Weights of a small transformer language model: vocabulary 1024, learned positions.
Each number is 128 + 24 x the weight over the matrix's rms, rounded and kept within 0 to 255. Layers, rows and columns count from 0. Numbers have three digits each.

# layer 7 attention value, 192x192, rms 0.0641, rows 157-191, columns 0-191
185104113151132140131133148136062132138075114139130119160113129169162140169126118084143169154161145099113085131092128156133143159133122120146148083128177174126140171113133092146153133113169122080106135064110140109120134143134136144134118178160099111114107082132127101082152102086142121180182137146137111111103172136108136109117146122117153134117136120117137117179100164161116146141145153121115110066102133118145124111122108118148127143165107118092103164129127168164159121132123128113127152149097156111154139135119157116103087090094079097123130112108114118102118114126126136136
111159134139109153118113123094146074144142155140114107132103093128133142161160154162121118091114123131130154122133117106081106161157139129153081127122113151148134139134145165135168161102161086149104170170125155135090151162080131126158122133082122128093163092133140115122144075169137146093145127108135142149091108106143130156104099101102099156123064159120134137100145133116120073111167131144106131163101137151112134150141155138108078145097077129149107105148099134090116155157149141116111130135139148128139131121125105151179154152113105107146119133165140162134148131119123133088
129073119098163150145145139109147138082108130131150128115101132131106166107161162171120163107114164122148157132148122102068149108131139115139111110143128098167158167122078066151128150132144111148104106126142113106106136103124109125142111173172135110147162137148115129159118104106075129089089145138139133107094099097144149137117116069105149119157174125127117126125123133138105145151159131136106115150145102142095098184150139170179195096112109089172138101122131132167143132179136134169121122087118085104106164091185107143067086110113148113133161147104094112142150176117084128172
172178111159147178124141111141155129113106131143138105100109146144119147124128109133106168112113108144107119140138085151137136127103120104140132132133107097106131148143112113091121112160147093167112118120106109101128162118119153095129103132084104161158167126094144154145101113143137125183122136152172117127140154132115112110142120128143133124122123167104169138143153122138128154138143054197138104108130065126152145098106170123100144165122108139128136109117126119142118127126130082126156095133172148076116079112116144115166134106091114137153132146115129101132099093134157148152
114100126139168093133126160107105088113116159103152140112120139165156095146169133095122182130128147143113127139105099094077151158099142080136161128194138144167142126127102160200088112140108127101163158093033149119141161100131125153084135112179175107124137155084106161146107148093073172140157120148172108165171189095128119146050128134096116127127131135094195092103127181104122157103071124126153142070101115166137175151085129153105124166151109148127125126147113157123128147135169082147130151077110077102125089126102129125133144101096132100132171097086154120129108096128139116166
100108096136108119161126118140090105139112107110102104142082138150105167089159193136140103117131102123126129169114157105157116092139129145102136169133106143167069133126119163099154110117092139087156205158166146138121137128174115130129189163134105132121116146123104109118152129119136139140139135130128103084138127120142145086118115095166102102080123120162150173135135103139119155117092089113098170105144141127107130105118138142121195107135127117139089127151172157108137146119167104123122125122133105127169142079121123167113161118111187113100139105125124149120117125120161094128
131144115119163109166165106105098102126158093123126112109100127121093137123088144160142128066111140105111114145124100151173143148133189148175172131131062142043125137124098091106107156120147124154181139171128128152126116114144156136172096157063139171162148140094095129116116114138167121133120120115143097145106137158124106151107111116122118130128169125099125115119151129116128121080119091107138158142134066155092117104145168136102088160151092131120116118074129109140131118124175117145138147155149148102156115127144140151131158154166124136109117137112140163125112136147176110135
139160104105148118113110084148107121137088115127076119117105166126145150091115149159159122096123153109165075116147147121113131119143170154101129139089170150124171162097134112147134160166141116109098129165087154141082099128072081127172138116148154101114128156113118105108181129152119124104180159135108145172129083142109160132140116063102096106145146138145178141118078113142125106146138141125135154100106134116146131096137067187147108137108113117190155149118092126120174157080177135139126143181133121168134086125179138165088116161137150099108093089116112108150134142064139130124
145140099104080146145103153177105152160118116147107155126157143139128154106164125154136132122121159121139095096130118139117175088132132139162127120108098157116110089135135129134147117130084117118118111141082159098090150175152098129150142089119090127167073105106157117100124101138170080134172132134107152173146159165170123085150157129115134163145153185146111142150125168108126110141161092144096114123152100188144124140137110089131123102136154118132106147078088130161122108094073105116134160170100110152088144120125145111110108113155118138108130134080129128106108132111151142145
127090147148148163120128135128128140115132133040140119117162111139134091135167115174191126185139102108120137141132112141130139164138100100116066090095104123134127095139116166089099170122100138143090131085112105080113178136158142124168146105153110115123092135139128128172106147110111150178104109139123124151174098082186109146136148153158151138131154126152145103119109154111164148090133164118107134163095113078154080152154077083135152146111117082168100146152138100114122147181077119140121077116173121113140145109100132140132157112136168134091152075128107166116120123156131128135
130105136148138107076113132103122147185137087140132111120166088106132116105104136115120115133082134095105100148127132157172145079160152157107193087143083073110160158137117154109157123105129136132126138195123094092154108142126173166123123107155154129168140157150125119107180180169118135151140083117121102105150122162133156121116110106170138102120152113093142117164111121130140107104164117131155129126106148113157131144137148101148095134126135113165116135091128102119166140079153147117077149142122091115117117178125104102134188111173101111117102103126117120120116117148162096150
154137158108127166120118097141102154115147149120102121169164134098105140112097100117090144139105155078111079163160129101123109106121107151139150134141106113117156094155111099138162150141154130142146145123133147122146165138107145089040150121132129146110175141129109133110095111133163143105095096096079075127168119169143106144191101108123155171105101176162084151113139152126124139116109154105144104154169147119165103100110096128066149106130148137111147150121114146132131081143124180097127131202138068159115148097084134130142148179132126157123070122193152080121118119090101130140
170108149146153104119127115130120071149077119079123089100108110205129112146125139079135077149150157122124108141120140100145119144130097092094129118117122170092113172089141143091137077138142161172117147097130145174162137143153134157091147112172146147158174090108093133140150141117120123126108129116117063109121167170154122157129111134086143119113126159143164133117136181102101173116127137129054115132127140173141137133169164185134149136125123149107107083155140229096123117119161132135126153136093076166092133152099086134096123102100107122131110144181143097151087134121140125080
108128137108148143122151119136098170135147079098126093127117152120188135160133160154152140165100148128123114148123142113116136141127138112149145139136141102050145161135140102093142083111136146121103117132089154073118142123166105112080155144145108146118151195088070100100101128156115130111139116127137104125204122126174115124120104162169153167156140179118124115148162159136118126111115128136127093108117097153144109134146132148110134081113161103127163105107128153193111074139134094111128154119102144121126120073106140112124156152108158123110142151138114066168112128106091103150
151128142158090181147159151098132107119133141091107110092099106129149154129149124170102101155120176106110128147108094115163118135137153140122135130139136098117113166092118148128128128105141124110156076124172143115157199126096133080132127142097132144130152150134126136126152127140140143147120141111135142105098126175169086122114152101106083112102115079130113121100119085111124107112130141091119149153111164111128088124123101150122133115145116128202123096152150151140143103148158145128141118128129116152127124160106150156135136107096108123135114171149117142133140106126118134095
169126160084126083162141083094097147113110152132121097127110130114127125102123096114144102107153113107156118158127128160159097119120086105092146115063144111090129134144138089111115152160105120104129109152097106157141081128120109143137116199129110120122165138106147146116105183115137084120155104153120125138115125133157132103138154179131181118123144116109119165114095096089127129130121149106160131126193106108078111142107166154173129148102096095169136129165089147129160127092130155123124190142135117142153130113166112098094143152135143133092143173132108099162173127171174087154
117146204102117149097138136114170137102166106149104104149125135144158171096089114111143149125130156121083119179066105124132086096162111101145090126116116117117112161120117143151149144135150099108146144133167171117127151105071183150125125115113139143111089103130122165115125100158157150122149147145158156185161114096104112149123133107125138124107093151086138144133166107153131130116116141120104167162124140121144128129106093123077146091154077139097145133149144112102120155098121154089150114150140164132133092106129171168137105122123096165137087147150134094129158083136095092115
119106142151126154128103095123133154125085134126138119113073114120166159126176155087139144126120146165134100132107140108107152125148102105141162125096141108098124200120121105124154126132125143103104140095140135148116128123148150166113165166131181115110152159093122119138093157120119146116126171078164163124197125174101136113143086087130095086131094145131144137158136078165121131136174130170116119128119150108107126126118106132138128100136118147129149138139123194093154078165139098154086091120134125117110116098127161115136118148110140096118114147147100113154106122121103120135
096093143167140149109138129127125189161147111124142140104096116124116114125071170148138120140100133159137129087128125080130125111152217158162165124115131144117132116100107126110078149139150150096111158138136093122118137078158142101085122085158156143171132136146121108081077148151142151135110152103140138167146143186112144126143114068184115130141072110125105110163159114165115122085146124110125126162122102124141091126163151146167091090113181130118127097078099182111083145150130124162142119114148124066112101159097140123096105121147117136093130141127135188155132127128122125112
141188110099138097133071129126148136167129175109136147111049135144111112154180099140088111134182138124136143123151053108117107161122126118145100104123129081148108090101119146128132114164156092086204075100076120109096167098107101099104113086168148132116095182154095161122120148161180147146166082164182113139173130187133177140124139176129106144156110060116140122093096147135150084144100138171153132114085065133092143113093128130179125180089178153146161157125138134177148092089120095147157133126094118131148140182122148052165159100180119110100126102089160175116120113054171125101
116107117098146184164089130117158128118157103123107111155129117138107123131093099146135185142102108107097128149136107132106108115146146150132161133095127134118144145112064136158106158100157088147137122145114176092130150113182140103159080124111121131156119159074104116175156116141140143141138126141095076118152116158130094143126132166123101151101104116176107144117141211124131126123136112138114130192139132081116111126085109092145122108114185135098117154116188121121142113119126118096136115120144163167149128143135117115114107142106119118156131120141155188156088102115112144127
120105166095106175147135138131149148153104128110137105167113117096096126103126106132100149065144117122139178167155100106089112132176118099173151138162147146123103117143132140150134143104105185170180111138170099124136126102107183131174106154101106101158161168149117129149127063133160139086141116166148124124118100116117082123110126101111122118094091122149130137101146106131130131111118142138135129159094126099126108111089097137117115148103114132136120151145129133133118176064118126125148160143130118155108145158061156073107109143105168123120138148100176129138139108157099151126
097173152089170164122106182134143151138134154110144155124148060159089148097137116086092093153168136148151092125161160134111121142094109140093155152085111143149137107122144124119152150140111096119146126110173144125082152147097112094090125151151078156111124117121130153155094090128168128078132033118142091114167156130140123210118145088073121147112142097119124128098150104113124192139085172102128127130133115130158094123105096095149190069127107163093173079192129103159176113140108196131123123148082116139129174084111124180111185140125078137136123141132099122137126137137111127122
120102161125142134075132119143136192119100080140134105075202128117171134092151155118120092144124109140131111134107132105171186104127159172132131128144129091140155113072102135118118125133098142126127100124111135133123146116195111189129113113166142142194170164140095185113105127102157166180112129107125106123121125141157149143141111137180069107116148129071127115137136162099160109129099104134136114112122121125111088123109125109141159133135135090134120095122193145126101152062096114133149059149133126115113187107164125111101126089136139124116160115114187127106126145113148158071
146132138123116125103143164107130155129116141115102101161094091098180129111097155150093099130130144155122121130133121089148103148142123098113212138107119081147139138103149105124113164131116144120155127169145114165128120144169085106105095119111156136105154162141097119137084130123098097102116121115127108146097156101178105080092162139148117125079199108108131093122124106098104114110125109116128140117143121140147140171149106151165163097117103165187136121139142177114164124135112117160068142126120139154100134105135090123119173139134148082137178151165093140144135149105157110099
123118115161137166088143157150134147112119118113094096119096153124099141073143094110097131149120181140084110095126163130166107117150130099164089157123128149115156129124114089111126111150153153148107119133095116154132104117093150098116143128097119126135192172102096119086119118132115144089105128119136090173137137131144129109115136096157158111154125170096123155117135121120132120150149150125126117149138110158153122156103110109133149099128127103121152141163093146148138070141155168100150133162157095142151143107096131126126149143156145142095125122142119126198128123114082116136
135156106116167140126099140148162125094145167108158152131112176145127085152143087133084170135114173162136129155140066169129156137111113110193110140123100140152148139169121096180136110081178114135102123059097133093180134155139117133100122117134143136079097110118127116104073091095111081080095115136166138161137140143168097088088125116093159172121147157116143148118163178135133138132146136143143114112090101131189130192135122074115133083159151174099106108069146139168150136140079129097143163116090117110083130124090156107157131131137134134116137120099119157068094123144122127145
123097122155153135146131139111115105106111169146089116135079098073161119132087123131136136127148103177112114082103101154157155158135156127084220153148138138097145111122140107131127109136073126125106115170133102166155204161146150107113158167115131151137127130111189092152125124137153049143081125073152138173081134153143122163158154129119110090086142166105132111137158116143146187149149121099126133109133147096159145123110118116141120088092110140141131145115142155109063139121109095114139126090139133101107132140140151099131121147102090119136129113179084148109169117127126154144
137133148117094144154137112136124125118130129160122133137126111111122148128099143110107107102124174142133142116131167107121133149127137128178138164130126158158099129139160100100129144103120139164131164109153174134102117144151103108137127113125118127139120132110097090153125112122080136113112132137125157098106139133111123126120100123105146122102145115152117125137140117167118138130147123150135120157133100163111113093145120167136125141138151168135103082090094169122067148170122107144130085138147145137101099080128114157131138112084115127109137120169109110173120131153084135166
157155106067121084114139111105154102087135109150128081175139139085149150109111119119150127109134108121121153134108130131170144074106124153102141133192140171115127141181130130113110143141148125135182090128146141094104051080098131162161117137138099106130108127113113156157123117152128087092093142131119161135155076132096133214129143114116119193157113115159131139113141113122160164115126181099115131102147151128106131125183076148087081082106140119072159113102157101155140169150173105087198129089084111130133111140148170091104083126141171182097159173131155130096138104176072164166
111126098113206085061119060140139134126147156090163142097115096130162105129152130086063031138146119121128096107134110104081084123167110131137105177109113116174124113120137141140136121136128132142082134117150160057149122142131116169105142135164117139084139165109148168120101134159104154074117131119167104115144061152132122152090088104121059109110111100171083166124136174163113087160123142183125142112169155138171170169074146188193114129134128179150130125139171158120147127141116152128126187115149070179139164160051121117073140137135135120083143106164163141145122120125146093152
144129120119130138115137117125108087131149129097116141131142119157177170127083134112117089130143127098122097092134184141128090140116089128066140138106128155097125132083117135098166132128125108116120118169144167090121128140088116102149133124123162121116107098078129140124143125162103136079141113109114127101143127098116136197092134076101139120113098133175135152137135154126107135132137147102109158139137176133175111140152115152170117123133092154128158141122169117136139137145149146097089149127101136167124120161138160155110138136159105169137113136157144161115145151139083133087
135106092131181169127099154135141162107117154149148124134209127125149118121125065056159128122138118062127122114140100134139132057122116129078157083114120102118118106140150116135096142103157104086084115114111067117138136115156078157127114095149116131139119129139134139170105167149102114148091143133106133174147125163093129201160157155111155169141145104141153082143145138116169182109111151128120116134186121109119147161131127128108126119107157118083131082144124127120121103130172099133137128118130150115085140132119138128137073147192105169159144115127173124074117153136103179130
136086125134146142106136184129130154125113110100178167123134122183162111098091148122080095168134094133096133130126142119147115089109092156124133154107150133128159101115107102174176099112176116123142101093153119120159193118120128124100128138201150090096176084117134147160130083091049124102134121130162105123133136060152073136154091116142133139126134140144132092136107142155093132170106157108165139157082126086188114195131110154140156139114134168102129081132153121098150101138125104070101147155119180157109152153144118142119130073073120134170150100138146120084117173152089120143
109114134101157128126130141118095128137135157100123127122140154128170122110145143132128123138144132100107127147132175071109108091158109146127153119164148104092111125121086118177163136135155111143093158078166181144166128143087143169102182130199114101136137133118090109079112123108081127079118138116101148117121142095128147155114118096090118184165119113116134146125087153139141143138124142134135112150149149163163106107137098160121165106180152123150138126114123139150115121144150189105121096114094120143120096139139163116101075121133107120142116081145177158100123104094116091095
# layer 7 attention output (transposed), 192x192, rms 0.215, rows 157-191, columns 0-191
097162110125124136125115127109175107120160122125157130105115074110132107129108148146114139107100152116115099123141091091105124108153135145115124132122129096106119127146160140125115147133125124163135144179130129113118135148116144116147154114105135148139148144149126137150104146162115129111119139156106125159115077150121144143135120097145122123129115127129149162077126076089097096128165121109111143196160109127124100134125155148134112129114111127109135107105164145085114129096098119122143112134147122156158162105142093111140182150151164113129103117130150140135144134160129130146
140126129086127158112164119161102171137109131143110162161093156146101145115105101143139114157134106132131104113132118150158107148171120141112146128133143116118119098131122110130105089127086143108128107103149130158124125109161142141119138157209170106138128131119112087108119161132114100118133129111099086117121138116099115133139146118117145124126135101136113117154126096121122154128114132148159119104160119118131133119103125116173123101191151125112143155144139115174142116122107121123144106124133102137120124136142141107102106125147160152138120125089123115095123126162136167135
101153148121140086139098136117131158125135117098122135158118167135111124157122094142126122115146123108117114133085134140199137141145143124115132147113126181139119078132147150123133081158108157097139169111139145137098142178099180131117123076152155154082094131083135099135158151127165153150117131105093125118109177129129122098155140173155104172083138133154136152136146088079143128086129141104139111096129134127140132059121090087092108148178119109109123124147108087136106123097163124099131133162132152165145153135098147157146132125107102101107119120105138149143152088136161147099
082131131143111092114125125110106141174144125121094132131113122154115086149120166146118099134203121107114137133132111117132132123127102118124100132125147152130125125150132127162138155123119157096137098114132154134126109117143111133139138153128138097102097154133100168170151150133132122112130144096144126137158119145112111161136143149131118125121118112161115124147081124128131086124103152070122125146142130165127110132156129137142137098125134164143117148137093119136136123153136141131106161121089126104149151116142143114098129128110153169113133112124110146124125139110125093109
148136161123105095130122080127151161152171116160109109128143125136079145146074159140126114055122109112100132162124097149180136083138144139108133102089123109082086134124194127107160135106122121115082103193183118133111138162168171098175139121097110164129108136167138115153154096107147111162125112119129123123116137144105124127171126140168114095165137152105074176185120148172129101144160165105138139139169138112131123115140121115126156140127137096113144113122111100137120123113114132108090109169139123143097135131140121088153107142146116157111101125138115140128125130121118107071
135102135136131133092111107151136149135136118130120124122112120117158166129117115102151135115119154116159143111116149154129117150141150129180120114103101160149166110116108101124102131149161108126137117102116109096132156145104139130093075110110131138105160146139121133123150114154158130108150120127143125173101143110102148131117153133103141150155167153148124151131110171117125129110141122115167120149116139087145130111123100114124088127118124122129158130120106118130100129122127139112148101121149119161117102140102117083138148162155077127137105115117140090130153152155106116148
096099139129128127084072085155143162115145139102111122136137140154146105118141136092148108162152104098143161156136137137117140136098088111133148133151141147119130124115146127146165127136130125084141092097119134097128140151140101128110143141156158083110119123119098141122144147136117111111143149115162112122203094123150156100140140143093103102158141141150125136136100119136096142154167147175136097146116157156169120154105112110139141095135141146110106123152128144142141140126088087126132127095127139114131140135130121107131093143105126146142117124151132074150093139115105130152
094114149130120130107149119103150123120130133121146115114139106141088145140164107116111139162115111136118163107119132152127135140156135095194182125155108123144100091143095109095105110094151160107163159114200117126143133152106143102150123103181136131157129121123123105124058140142123071154093133114108074125106169152119159075143160127131147191113110143098120129122160133156102177066133112125138093140156139123123136169100157048162124139159130136110130130127148098150112098156134159104109072098141123112106124141135127122152131136121104161135142121119130147097155101159128125130
101117151134151118138123142135129087096121134107162134148089132127114130127135122114116115139133130130127168130118158126138103112115138107112108115127161110128154114116125122139107167129153110145137142116161100165144104127120133110126125141120165151087132138152095144169138119136120168113099135145127092121124096124133137143171144130130140142130100082134145105079118133098117141144101143111152099134112151128102136119139145154165120163113135159105150124106170142128124095162143144129105060133136112094145156120130117127129123124071123142142134119154134113168142089151093147135
153135106143089114123110107123134151115103143147123138125127136162143163105128137130124101102163153180107169114156085133106105153138116141131121158096101133087092147146113114159082116121135139134144152161092126134128081139154130135083100111120123118133133159132126131112125099135111162112140110113106170095082213128131146121121127135089118147079096139092097166140113157103133097170096115155107135088150146153115162076161124209109140127130136140128127155141055154128178097128144129103136150170085136131120129115114097143162124084124129130129128173162154117161132126125123155107
120126119131126148138128124122155144134134126119114128133118135164126093105131134114144133162135126117155099145170109113114143175134099112131138138144157123120126112123111098107148159156128167112151137088155122118129125118100079139147113137141146099111125138113099148103115076109143135094116135154170089156107096121126098085127132101101120136136133103131103148137132152122141126163130133150092139117129164136087113176089181133129131181104115138067146118155135142144090127154104083147161124097134137149121127133124105139134064130122149180120123125116097152149170139142138086174
105122138174133112147144154133133087107103114154171110117112122126190083122166113145144101103123106125140169106151108139141102163121130143112117131123152131157122171122147168168098141168143101124133128115136111162146078125147106140138092104157128124140080126137157137143155134156122119138141146103125182131116135094107126110134122125135114138132160097146198086095079120155130127132105117124135147113105144135099103145091158088164096115135095148112124088130170135128147144138110085137135134098126126098134085126172114133102132108124132136139169163133099132131116103113124118103
101120060114137145165137091131114142099139119156144153183101147076080068099133154166151168049084098107167112117146094149089109130117171197119151137168166133158128095143152135177138145120106107122156131149158164105162151128131140090138135132137068138166129158142146112144123122128138155130118144155140174110087139099101131114146123096159127116190131121128102152151147095116121101152129157122189152140120110118130126077126107072111119108133107105112118119124116071135118095113092123105136123134137107164132135127174124124117157140136132088104140106111132136130144124163114138106
115126147162117125148101114127166093150112158135138143110159110135087091148134114067097143096150098159116188109131128127111151092141120142122145140131140168144116124122161146173099158177093103094176132130133120156125115152125124140167099089132142164120147105133176155141136082112159086164126102156105133097095077114124116139157144110115115110102125118154123075108119121129115113117146115115120153132132140150098147148157152129102156192126108158123084098141110129131169126105127122102138081121141115136146115128157123086138122116120109150137112133135105176094144134140115131145
122105078091135117117151132145124150136105137148158131150141128125138080129101107134160161116094112091111132104141144155081122117126126125126079116134126158178146121129170111134117131160077172111157187117117156154099111130133105163141109152154139122138115113118129109103105135135136136114161125161147093152171156103158126128159085141093155138127135142126131171135146087140104136127141105154126157106130114129149144131124138135110126119112104129119115148111093119121114121117106106131145163121147158112137104146151099116132106133127144162078090110082091140089146146124157141165
089111100152141141112111144104136120158137099161162100108143136151122105132112144104148155148071094111101128110144158107084148142113126146149134119175102119125156134117095104139179114083165115142151138124139151096163147122139137123130109073176128138145109115131080132163166139112166152130139142145158111110149128170133140127119127118134087127100111100138162125154122153105109117150140092141124141136116149156149144104169129059140158078140138144081108091106111144126118133115132111133148117169119122127123123143133180168153134093133109086150100071156140150107104071119138160128
138116085147108128126095140147110145155137149133148162080122143111121114143178112137131098161097164136163124104161136110143120151103131157076143102139142158137136098146147097112136128134127146093158113129147090112100094132135104135144096179169140119136127124097175090117097136131133140105119152092108105108105123146121141120117098133160138112141141134158148121115112157130116119146179119156103129089150124119133125154128160124144102116164150143137119117137142133119120136127122059156124164130136138118107113108107069095124154140139100129112097129109149135128096177157137146122
141149119109108100125135150127134123154153153151132127157159111116095109126121128141109132118134147114123118102145147138155149142097124141135110090140115192152121113129142124115147104110122124108161156127123131115111142109124126114139101098150119154099101099160139138118151113126159102116142094170136136137067106104152123146111141135140110146121126108160112080111116141106145135126133116063125140145162130156122130122162136107126089124152175106127108125143121091121139154132123141131147120144149126129148150104102132132103150102120134130127115114122127136124181157137113133090
143165127122119104111108133145142130118084138098147159152152119114113132128152096089099133151170158152131114122124142161105152168122089090111145157139125146129097135126160122144151075140125152087136127128121164116125126139136088131158120166072125099120139112128152127130149105161117102116108116151104124127096080059131109145088121121120130113142149169115122143125142101134110140119118095146139100104117155160084115159122117110106159165108162083136109166182134114126168135115133158105118130146120153176129153101149103140116139123107133159154160128145123089122161152096122096157
166089164152085143151153171069155086092150094160137127067162136089122131118073141119177132127116128110106126191109176133058150090102122128098110109101064106058093150134117164119136171115091175141105138168151176146123141118129095083138172123091137154148118117154116139151148131128087127101146173144151166104148090125155104119114134132119143119119095153087085143162127145176115171126154132100118158137120176130147127147198104133129130093091141104134104159118111140101125146161154127125097104157129146107122133164138091180089094154089111128109140104160115106105151100150131156164
094109135107111110145135126133120154131126148146136141151126122129147145182112145126110094129161158149116151141143134104137135115131138151077104132115135122127133113145168122131111143137129149130122125099165135150133113115122118141100147112146142118145142115146142122073132175150123115129129098080154172131133150112125156103130080131110134134113157125084133112099137124143094116148150152131105132078113147216138136137111139161091109133147105133142132138134103145129116139149092137149139106113083094093137168075151095116137112094136140147135141163096079086096136151111132125129
135136100139124068125104128158138151110116110150165161101155148118149151125132128123133117160126143126119095104120147156156109136119137146069117089098093120134128132115165117102118100127150111059114135126122126108095139105160107125104131125118147149112108137157134130099104144142094154169175133085125140149160153130124181112114086143135124157153167135108118131147130144136115140136159085147106096100107123134176147111132124135146122113132140126115135150112117154136106144160121109124132131120112123125163146125167111092130143129139125141127091126129117118113119157130161102130
143097124138117117133122109103090135104093095146105114137116150079171135154131143131129143108092120135123144134136132152142144133140129162123129127162137100134136113097073138165102113146167108172096133183080119174139115112136167161128117123137165138146112115146131140110145164148115131119141162113143178103116185103145121059127162126140149127156146109088150144132104131111173136122110120127092136148094135134089161107169154147107095107094110109143114092105127193128117138109143073127132138098201119133091100133141118095118097142104135092096157135154152124125103128131142134137
130136123168106132128108113138131095111169128126125120150121146122116096158109127137121158127116177120142133122155106147153090159120111092121120084097130150153120113165154098131136117131129139103157167123164142085094119150092115105122145131081125120100108113155146115138130099110136131129097133125172149129098144139105109121130134114105130132108112130151120145134159106144102116135140131112095099152136134105142153123130138143108132119133126188114116147186057169139130084158116117136138185123148150121128091141108155168165112121100110139113150142132120125153143135105120077175
116129099144173113153141091162110121138145112103163123126157139138110119130118121116146150142093085094129135100147151158065145118137128164118119135158119132136135142111136153154193097121127121124148130125087155138133150109088130151130139143150119133137123110117150132090139126096116145068130132182129116122159131154132079162165106105126134125144116135104152153181120132093135121120116146140128152125088138100096132092160114095109109135094108109108101122107097143141131110109127121125182111143152136128134098148117198146171107111142125129146130103124126112141098112150134130129
159123130127119130148125106122087106162083139110147151120139108143172073150126123138129108116128110110134139112134118145075130167130102185120141127111142114146130136130146124166134137146091125101149146141129138140128108135102110163135086110143118122150130088137156147138134117135125114153116139129110121126112114122107116154199114140112110123095168090147150096121115144148083135097126121153134143126129132133110120135175157078132142116155117136130128099078126116155140134126122126121145118101126133134108093118148133118140152144112124147135144098136142144078140141134169135133
144138149177114130156154138110090115100116134151102110144112139126106138117097152141150116116157125124096149110095125110133114123126136170072116172139152119054126140112132147117106145154114100175150118170100122162067128109157148117130147143092139146147089121133146134135173111144118165127118142138093136129144092103105144178184143160129121114151107103139150140106075116112114145130104132115109128144143131115115119084113132150135175161101121080166133099122133157121126127123122118142123129155113097122162161135160106129070102146105124182115138159123139101135111135131133120104
116117118113148146136133103155110128122130082102145125133129114124114132128175118129113135149161157113147137184146152099153139047119096123152072104108133170137117131126112122144120153129126151115165122102118148117137130131122152152088111137106106116143148143163139161104085126106166188123136142163131129093147122098141093099138119111114152107140144078152123166117092131103146085123136147100114098158160115135099100120129162143111143103128153115133144161161115109158167098129112166136124139143119121145153138104092124145120115128146167125111126138139119090153081149125106113101
100163116109141084126121126156139132125103138126150128151135150144152100141136120123130161131126086136108107096108124136157151124150118144140130124121152141136106125133130137144156114137135083114125116156142120150153123124119141116131136137144117105133146135119134157104100133138145109134136093107096125138136111143140096143131149100137130125165126126137132104108157127111122132114128130122157136119118133124103109115143101099105099144131123102143093116130141094118158133131114152091138154141118114146150126115146155126162111140114162142146116130125134146103126137107133133107
101127147138109155157127119096115164110130179109110126103156134133101100171165096107098147134108181149098128106143180076161143137123134138118122101112141097132116101096129107109125137118144128144123157104136074157161188179113170098140132096137143181115148147109157114139089149122117149146158156135130131101129169104138144054105119129143111096110109151138141091093151165163133132128144110122137112120104113146180102145087134115149178159126143114173086120114124124128092143140104157115087137127139151141134092163144086118132157106103121109142120123101131092148096147097184131061
100119150139063174189134171119102135100099133193110099097149188126105139138121124138161186114125156144097084151127118137129133109137143163103139141122109147137090144131141148135130144090117122128164121159131146142131162115143100066153123100113112128203148116103140098113161115094143088183121100138106181092092161089080179120132110147094150166146146102104104113145126109157127166096145166113143166141122108069117138125158132073119150157149171036131126125115141127138112114099103126131150104141106117159105118120155085164152119149127110137126129150082086119104164131096125137122
073123124117127147159140137103126145065104086133158096156111148123101111169171098153144146153128143150136142135162118094155129111150139162149122099134114123189115095158116140132110132109119129144138134094142099176158144138104138112106120109195119158145147126137128108131112138120117153147143115127151152095108126136150136096141127149129122158151132091124129109127145162136171189146107164123141115113111118148088167118117127113135127083130152108124110132120143099139126123122133100142130088092158109140087085108135081126140085127116120070136143143104133114179070109134127140124
124128146136073130144153103103132132110162148095102116146124131121100138155125178140112135100120158152109136124132136093127149156134096116086143139158146125119133143127133172169102165151162158175145117107120160148131094126159131087116135148083141124127106157135154122121121095112163129122114133141133152089129168116142114091074085144133105106098101183121123134116114132157161081146129173145082171120101134158097124112143160149115136135113122135146123145155160112106131136142104158138074146152072110133119123129095099155116188094107124070154145159141105133168117108082133095083
108160136115153116143140106103116117099109157153127135117130166116104151125128130157146143106099143107145150101111080144148142125177174146145117125104155146100128138151166154123106150157071100132090134191116107174122087150091160155146152122097104126157107153103157099087127160129174140129149128136091178142112115159092162155113123143150128101157148137087127157074146111102120123088153169135098125112109122119102132086126137118095142115128095109132129155138111157164080121091085143131129141106116061134104119089140140135144109154176115128114098154096118182170087138125184113138
126135151127103123141116118100116121082134145148149113159120139089110132154131104141133123086088127112155138107140110168180150143127114141119126106121078149146090104155147161071106149145111135136147134139157102147092109135170097096167130106125134134122113123106117156167128115167131119158161133143117143100114128108119106105138107142192124097125161143172126072082181143170157150131089125128111151128098127079096105129088151124113122160109121119108118114151146119104114131123096118143134111157133149141122122126151093141181121155160102119144148157093139137147115126165116135128
# layer 7 MLP up, 1536x192, rms 0.123, rows 0-1, columns 0-191
188099127120131123136164169092123101151109118119129144086103119133138134131162094165149131150140131141142147144135119116106108154152146117137088109112136107148166126157127144138139165117104116122135088147150132150108111152096146113157125088116116140120188101119095124162154128094100142076110130120124162112070179119107140138147102119102076170133153139142132128111179173086137120074125121106127142128089144151134088175147143150140116138129112122120098153092149153130147145110110098161113142153123088101125137106142064158109160114121108134133161086101131112169163098090137097087
088119139136119109149150150138141128128120107146118129111137061128146139125181092148144101112146080156130139121148099108160140150116153154144142113155160150108131116147154123111086095129082131157140146146108157151163122137155072075116115110092102070152117111118164126127119130137113130110145190150135096075161120151099130134095122154121132142099109130123125113145112106105136137186106105157147080134142133156113130148125123097119129135116130134110132134113126090096169115105138127170168116112160084159132145099141144147122092140141128128127125085136104202111143162070143134159
# layer 7 MLP down (transposed), 1536x192, rms 0.0452, rows 0, columns 0-191
112102167155176100151133138150128146125141126147120128143110103133096126142108157116172132091093115127160131111108130168133129121088122092121155103130109162119158141130122084143120154164141129144160098121149136084113137094112105091125153189121127124106129131138100112152143138127116118151095101183068099109137154155146098098144138100114146129131146081168172131149132138106076108136117068186141116105153092103142094127119114112110117108146136164140140142097127124127127132147110171142108141140078116116129110150102104130165146175086123105146138165146174106106100145159130145115